config.yaml
num_hidden_layers: 24
hidden_size: 128
num_attention_heads: 4
num_key_value_heads: 4
head_dim: 32
intermediate_size: 512
vocab_size: 953
hidden_act: "tanh_gelu"
norm: "layernorm"
norm_place: "pre"
norm_eps: 1e-06
positions: "learned"
qk_norm: false
attn_scale: 0.177
bias: "all"
tie_word_embeddings: true
parallel_block: false
init: "normal"
init_std_qkv: 0.0442
init_std_o: 0.00638
init_std_up: 0.0442
init_std_down: 0.00638
optimizer: "soap_variant"
learning_rate: 0.00814
beta1: 0.95
beta2: 0.95
weight_decay: 0.078
lr_head: 0.00969
warmup_steps: 200
schedule: "wsd"
decay_fraction: 0.79
decay_shape: "linear"
final_lr_fraction: 0.0
batch_tokens: 65536
max_seq_len: 512
doc_mask: true
train_tokens: 138900000
max_steps: 2120
dataset: "wikipedia_en"
Each number is 128 + 32 x the weight over its row's rms, rounded and kept within 0 to 255. Layers, rows and columns count from 0. The size above them is the row's rms in percent of the matrix's.

# layer 10 MLP up, 512x128, rms 0.179, rows 419-471, columns 64-127
size [ 93 110 105 104 119 105  91  90  97  89  99  93  93  93 101  98 103  97 106 101 101  98 101  97 100 105 109 106 111 117  96 104  92 107 108  97 115 102 106 107  99  85  97 100  81 106 100  95 121 122 120 104  90]
[[136 114 118  98 114 166 111 104  97 108 154  83  31 137 108 128  77 132 126  81 132 138 118  50  96 145 195 113 162 135 106 185 113 112 158 154 126 127 155 124 209  73 133 128 188 164 190 112 140 110  95  67 129 116  85 109 107 116 135 166 176 115 162 109]
 [120 100 115 125 205 168 187 120 201 110 107 178 175 113 168 151 121 101 102 182  55 140 170  96 126 148 146 152 126 110  86 120 105 124 126 157 100 118 189  89  83 159 132 119 158 100 155 131 111 115 117 117 148 123 123 181 120 123 103 105  97 100  89 165]
 [ 89 125 114 115  64 137 117 169 143 154 107 133 175 160 162 128  64 104 141 164 121  81 137 125 108 160 129 126 174  80 108  87  66 120 101 126  74 108 129 123 148 155 140 159 120  74  86  81 107  99  91  99 163 152 136 115 202 140  79 115 138  87 108 216]
 [156 136 110 156 132  67 162 122 204 103 149 124 152 117 143 154 160 150  82 108 115  77 108 125 135 159  70 137 143 144 104 165 161 141 126 156 100 132 115 103 186 178 143 205 179 113 134 166 146  83 129 186 132 210 132 153 127 148 133  43  87 100 141 125]
 [132 147  91 104  72 136 130 111  97  81 169 132 129 181  94 180 148 182 101 122  89 159 136 158 120 125 136 109  96 150  99 115  95 123 146  62 197 126 148 107 139 177 144 156 167 142 149  85 109  95 120 131 148 143 108 157  91 143  80 106  90 106 125 140]
 [113 125 155  75  78 166 114 128 159 110 104 132 156 119 114 129  84 126 106 178 160 141  80  89  91 124 178 104 118 155 141 157  93 171  85 130 111  98 131 146 142  88  61 131 171 110 167 121  77 180 112 170 150 143 123 138 183 101  94 105 150 136 170 146]
 [145 112 186 114  59 145 150 119 184  29  99 126 129 122  99 131 127 192  99  90 168 166 129 132 129  66 149 120 136 139 158 141 147  94 150 124 112 200 146 158 104 146 111 138 128  90 107 148 159 129 149 115 151  89  99  98  84 101 127 111  61 133 121 122]
 [153 129 136  66 104  87 113 127  85 146 203 122 115 132 144 200  97 157  84 136 159 123  88 101 113  73  75 167 101 148  90 119 152  87 152 149 173 147 108 112 126 174  91 124 118 155  98 129 145 143 113 141  81  72 143 104 103 142  97 129 138 168  75 180]
 [164 193  84 111  83 146 136 116 158 185 128 185 173 150 171 137 165  70 134 151 100 160 130 143  85 116 163 114  88 170 149  87 158 104 118 117 138 145 161 111 218  79 102 111 102  75 107 145 127 176 150  68  90 182 144 147 152 124  81 128 110 116 103 102]
 [148 172 153 107 160 143 154 133 115 169 195  90 204 113 105 147 136 153 135 162 112  83 151 125 113 127 134 128 132  74  99 147 128 101 115 110 222 101 107 142  97 123 167 123 101 150 118  95 137 151 139 164 112 128 166 121 154 118 175 167 150 123 118 138]
 [116 156  40 104  96  94 158 113 125 145  96 117 105 177 142  88 123 153 149 141  76 127  72 134 140 110 167 156 162 193 114 127  89 126 158 109 146 124 108 167 144 141 139 139 163 122 124 178 202  86 124 143 109 168 120 185  76 148 124 155  73 108 101 177]
 [163 103  72 111  60  99 112 133 149 106 201  82 138  93 135 158 124 129 138 130 153 179 121 132 175 104 133 153 160 144  64 163 165  96 115  54 127 120 133  85 101  89 144 176 143  94 189 156 112 160 118 158 156  73 129  99 139  88 125  97 107 140  68  95]
 [120 141 133 109 114 157 151 142 141 115 110  92 107  80 178 162 141  90 153 125 119 161  41  74 123 172 136 133 164 127 110 114  97 100 140 146 167 116 107 171 145 145  94 145 115  92 111 138 114 154 113 126 132 115 121  84  49 139 163 117 118 137 129  92]
 [102  96  90  72 143 129  97 162 156 181 180  96 158 183 114 141 150 156 139 120 103 109 147 123  61  74  91 136 106 189 203 168 165 166 139 181 135 126 144 148 148 114 167 153 119 174  95 109 112 195 113 124 147 116 123 138 150 102 100  99 105 119 140  84]
 [124 147 161  76 126 133 131 123 125 138 177 117 160 154 154 156 125 141 172  62 164 137  95 130  94 138 181 121 106  88 146 112 126  97 182 152 131 127 138 110 146 118 176 215 116 133 191 114 108 146 120 153 163 135 119  56 159 129 119 106  53 143 104 179]
 [135  99 117 186 150 170 139 143 176 142 135  95 158 136 180  81 166 177  58 121 102 162 127 165  77 126 121 123  65 125 115 113 108 113 138 173  75 115  99  98 131 117 157 130 145 174 138 155 135  89 163 109 134 112  89 194 109 129 109 132 107 152 173 126]
 [124  62 135  97  91 130 134 194 110 109 182 148 143 126 118 145 131 152 128 166 132 124 101  88  97  90 115 133  35 103 137  97 139 139  57 117 147 143  82  84 146 140 113 128 155 139 174 121 171  85  74  75 124 105 154 163 145 121 137 107 113  92 129 125]
 [114  68 147 145 116 132 221 186 188 140 129  87 127 115 133  72 113 132 101 119 161 167 137 172  86 125 101 147 151  59 119 116 149  90 181  49  81 104 104 117  84 125 132  92 138 202 128 140 148 139 158 119  96 175  73 133  95 163 198  93 131 144 134 105]
 [141 104 145 108 157 125 130 153 158 122 107  90 117 183  77 192 101 177 131 131 110 163 152 183 112 126 140 106 157 121 141 103 157  95 110  35 104 196 110  69  95 104  96 141 154 144 144 199 121 138 158 136 157 142 114 169 155 123 127 125 114 215 149  90]
 [126 177 169 152 115 178 159 147  99 145 125 139 180 202 125 105 178 144  97 167  77 143 140 161 159 108 126 103 110 138 109 100 135 154 123 169 111 177 148 120 125 142 133 147 123 119 183 144  49 111 140 122  95 131 147  91 161 169 116 157 143  97 137 169]
 [200 132 123  70 108 117 165 141 217 128 105  91 168 139 102 128 101  99  99 127 106 144 145 151 123 145 165 101  87 186 121  97 116 123 110  71 144 133 126 105 116 138  39 102 123 105 149 181 136 128 188 125  89 116 101 143 142 154  99 159  77 134 128 118]
 [110 128 125 151 114 133 143 152  30 177 150 125 154 187 170 139 105  93 158 133 122 117 122 109 132 122 111 112  91 125 151 125 181 131 163 108 121 137 154 127 118 109  96 118  91 126  90  90  94 159 133 119 109 163 115 143 110 174 183 135 132 127 136 143]
 [143 130  82  77 106  98 128 128 145 158 176 179 135 142 105 168 141  97 121 136 117 127 148  95 109 138 109 130 132 104  86 116 160 119 161 162 131 168 117  80 168 154  79 134 119 140 155 132 152 111 119 104 172 128 115 149 111 123 128 191 126 126 158 134]
 [ 91 144 110 122 147 135 160 147  83  81 129  79 132  86 109 172 113 158  89 128 124 178  74 170 124 148  51  95 132 190 145 216 113 159 131 126 169 118 119 112 147  84 185 128 127 159 156 119 178 103 136 170 179  73 136 120 154 132 162 119 158 106  81 175]
 [129 132 104 113 137  95 150 195 162 190 168 159 147 131 140 123 113 147  76 170 108 130 180 164 124  84 164 119 129 123 133 176 159 122 100 129 118 105 120 123  74  81 117  98 106 179 142 160 176 128 127 102 157 117 107 147 112  84 143  84 105 111  94 140]
 [149 135 152 116  97 119 116 133 153 165 155  74 114 167  57  77  97  88 110 133  72 124 167 123 136 110 117 115 136 181 121  99 163 117 137 138 101 159  98  98 148 141  96 115  76 113  94 198  91 166 149 124 123 104 104  92 120 110 175 156 150 111 149 171]
 [154  89 127 207 161 140 168 138 131 125 171 168 131  91 137  79 128  85  95 113 142  96 145  90 142 111 159  85 141  41  89 136 148 162  79 120 154  76 113  53 164 158  99 105 153 128 129 110  92 148 139 108 142 142 157 139 107 169 140 111 143 107 132 138]
 [105  75  90 111  96 135 156 153 131  90 120 116  88 141 184 176  92 126  84 158 139 171  98 150  89  55 100 100 132  73 123  90 139 170 148  52 159 129 119 125 127 169 162  90 133 133  68  62 112 107  98 154 144 122 178 148 136 167  57 103 138 108 114 100]
 [ 92 142 164  53 142 142  45  83 130  76 158 104 145 142  73 108 156 131 151  87 150 118  97 152 157 170 126  81 154 140 138 149 141  81 140 176 115 168 134 139 150 115 124 150 109 135 112  94 148 198 181 161  77  64  89  96  87 143 111  87 149 127  57  93]
 [184 135 104  97 127  56 115 163 135 160 122  84 116 179  78 155 107 122  69 149  90 120 134 127  90 140 109 104 154 151  96 153 131 108 167 164 144 146 154 138 104  78 133 117 163 117 189  95 143  92 160 140 132 184 129  68 105 123  79  68 133 143  80 113]
 [161 141 102 114 157 135 129 116 116 108 130 156 107 181  83 160 136  43 137 165 105 114  65  83 152 108 121  49 116 152 113  93 163 101  90 114 167 139 128 164 113 119 110 103 165 117 156 124 131 125  58 153 100 146 133 145 165 130 173 115  92 132  92 118]
 [140  99 103 158  49 106 130 103 107  82 168 176  74 118 119 144 125 139 120  77 137 119 138 166 104  53 100  91 121 138  86 178 140 130 146 106  86 147 121  85 132 100 119 153 121  97 160 155 131 133 152 110 119 103  84 123 220  98 108 171  86 119 212  97]
 [154 112 110 147 131 129 113 115 157 113 143 115  73  96  96 181 127 167 162 114 105 116  75 120 142 151  71 106 132 158 126 184 176 158 153  60  85 160  93 120 148 134 201 169 141  68 157 143 153 155 163 119 152  97 103 165 127 136 120 121  80 110 115 117]
 [137 161 114 187 152 119 107 166 141 148  99 180 163 108 106 127 136 109 127 149 112 145 108 157 133  85 114 120 105 127 128  93 166 113 123  72  77  73  93 113 100 135  77 155 144  68 121  83 134 111  82 171 116 144  73 158  95 145 119  95 114  88 133  72]
 [161 135 204 129  82 140 133 148  87 110 119  75  92 145 152  73 106 182 115 111 103 148 152 147 158  79 155 130 100  93 155  90 178 201 140 144 128 137  93 175 139 109  91 112 137 171 100 153 151  84 134 124 140  83 167 136 109 185 157 133  83 120 186 201]
 [160 145 106 204  64 129  91  61 146 136 127 150 172 185  87  94 102 117 131 152 114 160 129 123 124  77 105 100 110  90 157 133 194 151 116  91 151 135 105 140 152 156 152 147 134 116 159 152  84 145 146 203 158 129 136 148  81  94 135 107  67 119 131  61]
 [ 95 179 110 132 126 155  76 144  83 105 160  94 117  86 166 101 150  98 141 138  98  78 127 138 117  87 120 126  53 129 120 174 136 191  75 147 131 159  97 144  98 135 123 163 114 189  98 134  88 133 214 143 172 106  98 122 112 123  98  91 119 157 164 144]
 [113 108 102 140 176  61 113 122 126 119 119 105 148 137 126  89  57 166 153 156 158 161 160 106 166 139 155 107 170 113 111  90 139 135 101 119 192 114  68 171 105 139 135  81 133 126 190  67  85 131  87 211 124 106 162 125 107 175 132 167 166 114 182 134]
 [141 136  98 136 107  96  95 191 124 140 151 167 135 186 154  90 109  71 112 114  82 113 116 155 111  72  87 130  88  64  63 132 123 136 144 119 114 182 146 126 119 155 105 161 173 184 137 161 138 132  60 121 153 118 103 126  74 136 105  99 126 143 155  93]
 [133 162 143 153 125 113  53 112 180 129 133 114 101 129 121  90  96 127 148 108 125 138 109 155  92  71 113 182 113  65 107 193 135 128 107 168 189  92 142 162 122 155 137  87 126 127 149  63 120 164 107 106 113  91 116 157 170 139  93  55 184 108 176 121]
 [100 122 120 111 120  78 114 127 153 167  89  99 111 122 144 117 123 156 142 192 111 120 137 163 135 103 129 190 128 134  88 185  67 153 158 145 106 160  86 117 136 101 188 208 105  89 109  92 102 140 136 169 139  78  57 146 141 189 100 143 175 187 156 131]
 [128  94 102 142 140 148 150 199  92 122 143  65 148 134  93 155 117  90 182 147 106 150 115 122  91 136 161 178  91 119  79 150 124 131  96 176 182  96 160 106 132 175  85 120 166 143 111 105  88 152 124 165 185 180  88 146  99 138  90 127 105  71 107 101]
 [137  97 129 125 138 114 123 214 181 163 140  98 145  86 137 169  96  95  82 128 187 115 137 134 145 121  76 114 103 115 106 108 125 119 154 119 103 151 159  89  56 138 103 108 174 169  83  84  70 155 149 123 192 143 103 109 134 183 166 195 154 165 105  93]
 [180 132 162 122 124  80 152 169 107 161 142 134 121 182 114 165 106  97  93 109 117  94 134 157 125 159 120 148 128 156 139 118 101  92  94 129 115 100 116  61 146 128 133  99 173 107 149 111 162  90 105  92 132 118 134 121 105 153  95 129 137 133 168 160]
 [ 88 143 120 123 183 159 103 109 156 122 133 153  75 149  73 154 142 105 149 109 148 111 118  66  99  64 108 134 140 139 175 138 119 104 143 119 154  93 159 134 142 126 104 200 109 174  97 135 101 224 132 127 133 123  83 102 175 149  95 157 142 114 127 122]
 [144 155 175 159 171 137 150 171 107  96 136  90 150 167 114 138 113 134 112 102  95 116 150 194 118  69 152 134  73  77 153 131 143 163  91 115 112 127  93 147  80 134 117 161 140 114 105 140  78 118  62 121 145 141  65 110 111 115  94 164 106  80 101 165]
 [102 127 198 117 168 165 119  81 124 145 117 121  89  94  74 101 105  70  93 117  79 157 184 129 134 127 161  97 167 117 178 174 154 162  80 148 139  78 182  81 142 144  79 127 141 166 195 132 102  79 182 115 174 100 116 124 107 112 155 124 119 147 150 162]
 [117 139 112 125  81 127 108 148 129 146 180 152 108 174 151  97  61 104  96 127 117  93 131  68 120  99  98 164 153 127 113 140 147 165 175 186 115 178 116 134  90  73 211 173 121 130 114  67 120 134 115 172 112 140  82  86 130  98 211  94 131 130 142 157]
 [106 141  92  86 183 129  99 170 148  85 122  94  65 157 147 200 147 119 114 132 162 104 145 169 108 140 182 116 168  92 126 129 138  89 135 168  85 144 125 166  94 146 144 145 138 176  90 177 145 124 170 174 106  68 148 122 101  95  93  93 113 174  73 119]
 [164 142  84  90 131 130 115  69 144 157 133 103 129  98 113 143  55 137 175 134 107 129  85  79 121  93 175  96 155 190 180 144 169 122 134  74 124 143 180 171 129 129  71  88 127 114 127 114 166 124 147 121 151 189 104  84 129 150  96  88  27  40 173 146]
 [154 141 187 168 105 112 151 144 172 101 142 115  98 180 153 122  82 126 151 133 125 176  66 122 134 122 102  78 108  87 115 156 149  93 128 108 151  84 120 171 167 128 157 143 110 106 138 126 151  78 128 166 122 167 134 146  64 167 103 128 160  77 102 104]
 [ 83  88  79 103 127 137 113 142 120 135 217  74 130  82 111  59 126 178 154 116  89 121 127 136 151 165  87 147 149 104 154  93 197 172  97  92 117 149 140 120 121  81  89 151 100 148 176 130  90 179 100 128 117 116 128 133 166  98 174  98 103 165 115  57]
 [199 123 112 169 115 114  82 119 117 115 113 170  95 141 136 159 156 174 141 140 145 113 113 125 129 102 143 155 128 126  99  55 176 135 167 138 145  80 106  86 106  74  91 130  87 112 149  81 134 155 158 142 107 170 171 126 127 128 118  87 116  87 192 101]]
# layer 10 MLP down (transposed), 512x128, rms 0.167, rows 419-470, columns 64-127
size [ 95 103  97  91 108 110 103  84 105  97  95  94 102  91  95 100 102 104  97 101 106 115 102  89 107 101 112 109 100 104 105 108 102  97 113 102 109 104 109 115  99  95  94  96  94 111 105  99 112  98 104 102]
[[ 99 105 115 156  93 141 119 118 174  79  72 109 164 124 133 153  80 162 124 136 189 101 132 175  83 169 100 118 112 147 162 134  62  91 109 126  95  87 168 101 137 216 125  96  61 146 123 160 156 133 169 220 135 107 139 109  96 133 122  97 127 106 135 109]
 [103 159 113  99 160  83 189 153 104 106 131  93 126 109 136 119 169  94 129 161 124 152  90 154 150 125  86 146 117 115 167  94  86 142 107 143 100 161 151 127  91  88  70 142 117 137  68  73 141  83  55 132 113 119 199 121 168 149 116 103 119 152 124 188]
 [142 150 106  89 121 169 134  96 114 154 153 119 102 133 159 168  84 146 116 144  90 154 155 120 175 142  97 139  92 186 104 146 114  92 128 183  92 108  88 112 107 135 126 150  98 116 154 173 135 147 166 138 175 199 127  79 166  89 172 124 171 122 125 129]
 [108 109 131 148 113  68 121  36  82 173 147 103  69 131 103 130  71 135 187 127  99 137 173  87 113 138 134 150 137 128 137 116 127 115 173 176 168 149 184 142 122 128 126 131 101 133 154 121 121 167 154 123  68 101 160 147 196 149 118 185 105 144  88 104]
 [ 84 133 131  23  85  67 172 113 149  86 137 101 142 130  85 162 157 170 126 104 146 149 116 120 160  97 133 155 103 121  92 137  36 103  97 110 133 164 101 120 123  97 120  95  90 126 105  94 146  55 120 112 164 124 123 111 184  79 163 155 108 127  92 164]
 [153 191 118 121 129 119 138 163 142 182 135 131 147 166  90 120 146 111 160  68 180 142 143 121 149 203 142 101 151 154 115  75 172 101 109 142 115  89 153 123 146 114  92 143 156 129  58  61 114  79 136 153 136 106 125 181  92 116 126 122 126 129 138 139]
 [146 131 138 153 176 173 148 114 114 201 117 141  99 100 113 112 101  63 139  86 143 124 120 182 103 140 214 140  62 116  92 151  80 139 132 120 137  94 169 120 123 121 170 117 157 165  79 119 119 141 140 129 143 117 104 165 101  83  66 190 160 136 115 169]
 [ 86 124 146 165 176 124 116 129 131 101 194 107 184 168 148 130 143 151 176 180 169 181 155 173 167 163 122 170 107 152 158 127 133  49 162  82 152 136 106 129  92 107  94 101 163 184 114 153  59 150 101 136 144 159 101 162  95 106  96 197 179 117 129  66]
 [130 117  88  99 106 143 138 118 166 150 104 108 201  87 150 120 148 132 131 141  84 145  78 151 112 119 173 128 130 100 151 139 115  81 106 136  88 166 197  93  39 133  90 158 174 143 138 125 120 100 115  98 106 127 162 148 121 169 142 149 106 177 154 133]
 [183 170  92 143 109  53  72 132 122 137 152  99 153 132 149 105 124 113  90 175  87 108 158 179 162 150 157 163 128  82  81 153 170 113  99  90 115 122  77 108 134 125 106 125 139  96 118 101 210  95 122 165 113 124 125 153 100 130 137  98 100 155 113  75]
 [ 94 169 113 153 138  80 116 137 128  91  99 135 171 143 129 155 144  79 112 121 137 144 156 106  75 159 164 108 131 172 131 120 174 194  76 176  93 172  59 188  76 102 163 152 118 130 154 116 130 137 132 129  86 132  84 113 124 119 140 111  77 139 175 128]
 [110 151 147 117 128 127 103  91 139 108 131  94 184 134 154  92 136 175 181  96 156 148 125 145 193 136  69 158  96 109 196 118 121 168  56 156 116 155 143 156 138 174 119 101 122  74 104 161 113 146  76 114 131 163 144 167  98 130 104 147  84 153 108 117]
 [153 147  92  55 147 101 121  80 121 137 144 132 156 156 101 115 138 112 163  92 107 116 151 111 119 191 132 122 141 135  82 211 152 169 160 143 132 108 109 152 117 160 104 128  84  57 141  85 176 105 152 165 229 112 151 123 106 110 175 127 156 161 148 160]
 [112 145 173 118 194 148 104  84  98 148 116 128 134 140 139 104 123  86 151  92  84  57 126 157 158 125 125 170 137 157 198 146 132 129 112 142 165 137  68 135 171 133  92 145 138 192 175 162  54 164 128 106 142 132 145 100 159  82 172 122 132 133  78  64]
 [107 175  62 128 105 145 133  75 152  79 149 122  97  86 114 141 157 101  67 132 153  47 181 134  56 162 139 148 144 125 147 109 126  76 136  95  64 145 158 125 172 162 169 165  95 112 108 131 115  73 122 102 188 109 145 213  96 145 107 135 107 178 204 110]
 [106 121 132 119  74 137 142 136 156 147 149 129 143 131 122 131  89  75 148 152 150 117  82  96  87 117  62 167 148 114  87 127 162 132 127 111  96  80  75 170  83 152  96 137 135  56 101 169 135 110  70  95 123 180 120 118 109 152 112 112 112  72 151 150]
 [102 153  93 149 116 160 166 115 142  75 150 145 118 140  88 139 131  56 105 122 109 104 173 131 153 135  77 137 159 113 103 124 161  94 108 148 176  88 134 100 173 146 152 131  98 141 113 171 132 171 127  83 142 162 145 100 109  82 124 146 154 176 150  86]
 [135 144 108 111 125 133  92  83 106  95 107 140  77 124  98 175 166 176 144 152 141 149 109 127 162 138 153 134 128 154  89 121 150 158 120 131  96 117 149 162 173 154 128 172 116 157 169 129 144 135 157 118 164 103  88 140 197 102  78 179 132  92  82 149]
 [117  82  89 103 139 185 151 105 113 171 105 203 136 174 183  88 142  80 150 126 136 131 110  48 142 126 144  90 159 128 162 159  59 147 143 198 117 126  67 180 180 126 109 106 104 121 132 125 129  90 123 120 124 178 118 109 137 158 144 158 177 118  45 157]
 [163 111 117 104  64 103  75 129 123 186 135 137  78  78 126 107 149  75 179 131 150  98 120 114  93 113  80 176  99  88 161 150 142 127 118  77 157 134 129 160 101  97  94 112 135 107 147 141 177 196 151 137 142 106 156 113 106  73 191 118 131  85 137  57]
 [144 149 128 166 150 102 133 162 127 143 140 141  72  93 160 116 129 177 141  85 176 130 181  92 131 150  72  89  84 113 123 103 125  98  94 117  93 100 124 108  93 162 130  88 118 158 123 139 165  96 165 111 119  92 107 160 137 134 128 158 167 136  31 109]
 [143 126 136 147 117 138 111  73  68 172 157 101 157 140 176  72  78 112 179 166 111 135 150 116 114 149 122  76 143 112 119  89 142 136 127 144 163 165 134 105 112 148  64 132 116 119 104 105 158 140 127  92 105  90 108 114  73 161 105 102 129  62 113 143]
 [122 156 182 128  96 103 139 107 134 120  55 176 113 108 177 132 135 127 141  96 102 122 140 150  34 142 102 102 153  95 113 201 166 146 108 132  87 144 160 128 110 173 146 108 154 167 151  91 156 117 120 162 133  99 109 106 111  81  74  67 118  86  50 124]
 [103 118 159 153 178 144  86 128 149 160  92 200  81 176 122 104 108 135 118 132 119 101 179  98  93 110 144 171 158 119  51  68 129 118 111 104  87 117 119 154 190 177  67 147 167 111 130 117 105 146 164  98 103 143 156 130 116 117  91  67 105 124  92 103]
 [106  94  90 150 150  87 175 123 156 132 108 113  74 103 136 128 140  79 120 107 129 169 161  90  85 112 122 169 111 115 147 113 105  91  52 122 162 130 107 133 123  85  64 109 133 107  86 125  89 141 165  98 130 144 139 133 171 221 138 132  93 105 136 149]
 [111 213 161  94 172  88 186 133 191 130  84 131 123 151 140  46 150 132 182  61 153 122 117 139  90 150 115  68  97  75 154 139 118 163 107 167 101 129 147 120 107 109 141 103 101 163 136 128 164 159 182 134 128 111 194  74 139 136 156 100 149 146 134  92]
 [102 138  79 157 194  91 130 145 136 149 116 140 125  67 109 100 150 111 114 165 142  87 113  63 142 128 142 171 174  93 138 129 186 167 112  93 140 153 145 125 165 104 120 142 145  83  50  75 128 184 139  73 168 105  28  94 104 124 120 149 128 189  79 152]
 [111 113 126 126 156 201 172 147 132 173 145  91 156 115 130 146 126 107 145 125 121 109 169  42 138 137 140 164 165 124  97 114 109 152 128  29 156 137 158 158 166 101 110 159 140 106 102 132 191 138  84  88 188 143  80 129 180 107 110 114 125 132 136 150]
 [128 118  99 124 107 145 132 124 125 125 134 134 119 119  97 170  99  97 110 131 194 127 118 129  85  81 102 163  92  85  91 126 149 164 126 137 135 152 147 117 137 156 118  64 161 164 113 123 143 142 117 132 151 159  74  13  88 111 115 101  86 148 142 164]
 [109 163 126 174 127 112 128 125 130  71 151 146 101  63  98 130 177 241 150 168 146 164  91 127  91 110 106 148 149 102 115  62 147 134 137 143 128 143 112 148 161 151 133 141 150 167 112 139  94 113 103 122 121 178 155  70 107  89 140 171  94  74 145 143]
 [105 145 167  61 153  64 160 112 147 150  92 117 113  71 119 121  76 116 104 136 117  67 139 184  68  84 101 173  90 107  80 165 122 157 105 113  94 103 167 110 109  93 121  94  96 146 168  90 125 160 146 107 127 142 143 140 129 109 131 179 118 145 177 142]
 [128  83  80 142  99 153 144 111 131 197 142  89 131 150 139 116 104 192 155  57  96  88  92 132 113 155 158  68 137  81 162 177 144 143  97 158 121 151  88 142  91 109  99 137  88 105 103 101 134 126 174 148 124 139 133  71 149 107 143 143 122 162 130 183]
 [ 79  98  84 112 106 125 148 159 220 171 121 123 107 120 130  76 120 140  68 116 115 135 171  79  82 124 117 141 116 132 202  64 160  99 119 172 173  88 167 152 114  91  99 161 150 185 124  79 134 136 110 202 124  90 150 118 113 112 147 173 171 102 187 134]
 [140  84 160  89 176 133 151 109 184  84 127 107 160 151  82  82 116  60  80 153 147 117 102  54  97 106 157 138 167 160  75 143 160  85 129 185 152 210 133  98 173 132 108 119 130 164 177 135 132 191 131 103 162  92 155 184  93 133 180 144  96 137 153 143]
 [127 155 150  90 143  80 152 193 138 144 135  72 137 175  83  91 119 132  97 171 122 110 145 199 118 193 103 127 105 150 101  54 120 192 136 142 137 105  99 163 114  89 138  93 179 118 192  82 190 161 114 108 154 126  98 102 142 114 114  82 140 113 129 156]
 [110 110 152  70 164 133  83 137 113  96 103 124 107  70 138 128 118 155 108 154 108 147  54 143 114 120  90 193 172 127 110 110  97  84  95 122  98 124 103 119 169 116 125  81 122 155 140 121 179 177 177  77 141 116 119 144 138 113 192 216 177 116 121 182]
 [194 119 104 200 165 108 121 125  79 141 104 123 147 115  90 102 142 114  80 197 136 177 159 127 128  68  72 176 176 116 111 132  92 149 222 165 118  98 125 111 152 172 157  76  83 128 141 130 172 138 123 145  92  91 121 153 120 108 105 138 187 119 180 132]
 [ 49 147  92 157 119 163 135 172 183 129 142 135 133  75 134  95  90 100 183 170  56  78 133 151 180 105 150 151 154  97 125 130 120 152 149 144 140 137 171 121 149 137 135 175 170 113 182 141 125 104 177 149 145 113 120 102 147 132 114 113 159 122 188 163]
 [104 158 146  78 112  96 154 164 111 157 165 112 168 182 161 141 179 140 116  51 146 127 124 112 149  92 135 105 131  69 171 116 142 152  62 188 108 149 120  93  98  96 160 127 146 152 140 149 110  85 215 127  70 190  99  99 117 157  79  87 131 154  46 129]
 [106  84 100 144 189 148 175  90 130 128 106  92 177 128  84 155 115 166 127 142  92 118 119 113  15 134 166  96 147 114 122 144 103  82 172  54 120  85 113 103 127 107 154  87 114  94 151 172 137 134 134 136 121 174 174 173 176 119 130 126 119 138 100 135]
 [ 94 121 124 109 189 130 153 128 108 127 146 141 136 121  54 155 148 185 134 158 175 177 126 119 120 126 183 132 121 124  96  98 203 155 147 109 154 145  93 169 141 127 128 131 175 127 193 111 159 164 136 149 180 168 184 123 180 101 183 135  60 150  98 176]
 [113 113 113 121 138 115 128 149  56  81 181  98 128 161 137  92 142 183 128  87 178 112 127  97  45 148 193 102  55  90 153 137 107 104 138 154  69  68 126 142 176  95 161 151 100 119  67 106 139 161 132  84 116  70 128 175 114 145 163 125 166 149 111 141]
 [105 154 144 124 131 103  81 107 150 121 138 105  66  81  89 171 121 120 141 124 149 156  90 133 134 117  95 183 117 145 169  96 103 112 102  88 137 117  42 118 140  89 149 124 115 180 145 157 169 121 172  74 144 126 102 164 101  84 153  89 160 144 168 148]
 [ 95 180 124 109  92 143 128  94 115 136 159 131 141  67 129 148 149  83 118 112 142 104 154 121 110 100  69 186  76 142 155  98 160 156  71  59  64 144 105  87  71 127  83  97 178 123 106 111  96  58 114 137 136 107 150 119 187 132 120 159 107 101 138  61]
 [139 101 168 122  80 128 126 119  34 130 106 111  92  88 127 159 114 199 156 156 129 128  87 110 138 180 102 146 182 164  85 136  64 141 143 165 119 114  98  72 147  92 107 104 159 112 124 127 156 115 110 145 173 160  98 138 184 106 116 152 156 109 209 154]
 [150 149 111 159 135  89 153 116 127 138 199 142 142 185 166 146 134 152  47  98 108 137 153 117 151  71 118  97 194 123 114 123 148 119  98 105 147 171 110 203 156 132 115 129  67 135 141 117 112 100 139 110 153 101 160  75 116 145  86 130  97 114 128 190]
 [131  89 164 165 140 125  53 111 115  91 113 152 155 120 101 172 160 103 113 170  62 109 145 124 175 157 139 155 147 128 170 122 120 127  91  88 166  85 174 174 118 128  95 126  92  76 103 159 159  49 113  98 147 147 113  89  95 115 164 167  89  84 170 129]
 [102 104  81 186  74 149 131 103 136 128 137 157 110 161 170 142 164 122 117 162 135 183  84  93 108 101  73  93 134 147 132 160 110 168 181 150  90 179 220 171 168 154 150  85 107  72 125 121 120 128 168 153 144  99 174  60 154  87 111 145 121  69 121  96]
 [ 96 112 174 114 128 175 116 121 179 140 129 117  80 108 127  98  86 146 135 182 138 138 137 101 175 126  60 188  86  42 154 118 177 121 108 102  94 151 115 129 182  69 125 124 173 157 164 117 136 108  67  80 114 173 121 153 222 117  55 135 165 145 132 194]
 [ 99 100 117 165  99 117 100 135 132  99 149 115  89 173 133 115 126 150  52 153 182 146 165 153 157  74 154  89 129 149 149 131 108 114  68  76 160 151 151 200 150 162 136 152  93 150 174 109 135  80 120 143  62 157 123 124 134 175 146 103 141 113 113  87]
 [ 95 126 107 133 171 124 150 135 178 166 106  85 157  72 153 163 153 162 112 122 123  82  97 103  99 124 148 135 137  93 177 138 119 103 123 156 123  67 128 169 188 125  79 152 146 118 121  96 145 144 126 141 117 100 128 120 213  99 147 176 167 158 151 110]
 [149 117 129 160 140 160 163  99 143  52 121 103 106 157  84 147  64  95 125 137 154 192  89 109  92 107  90 105 129 173 111 129  93  91 110 149 142 120 193  96 124 143 158 104 179 108 103 125 168  92  60 170 158 109 134 138 185 114 102 151 131 171 131 148]]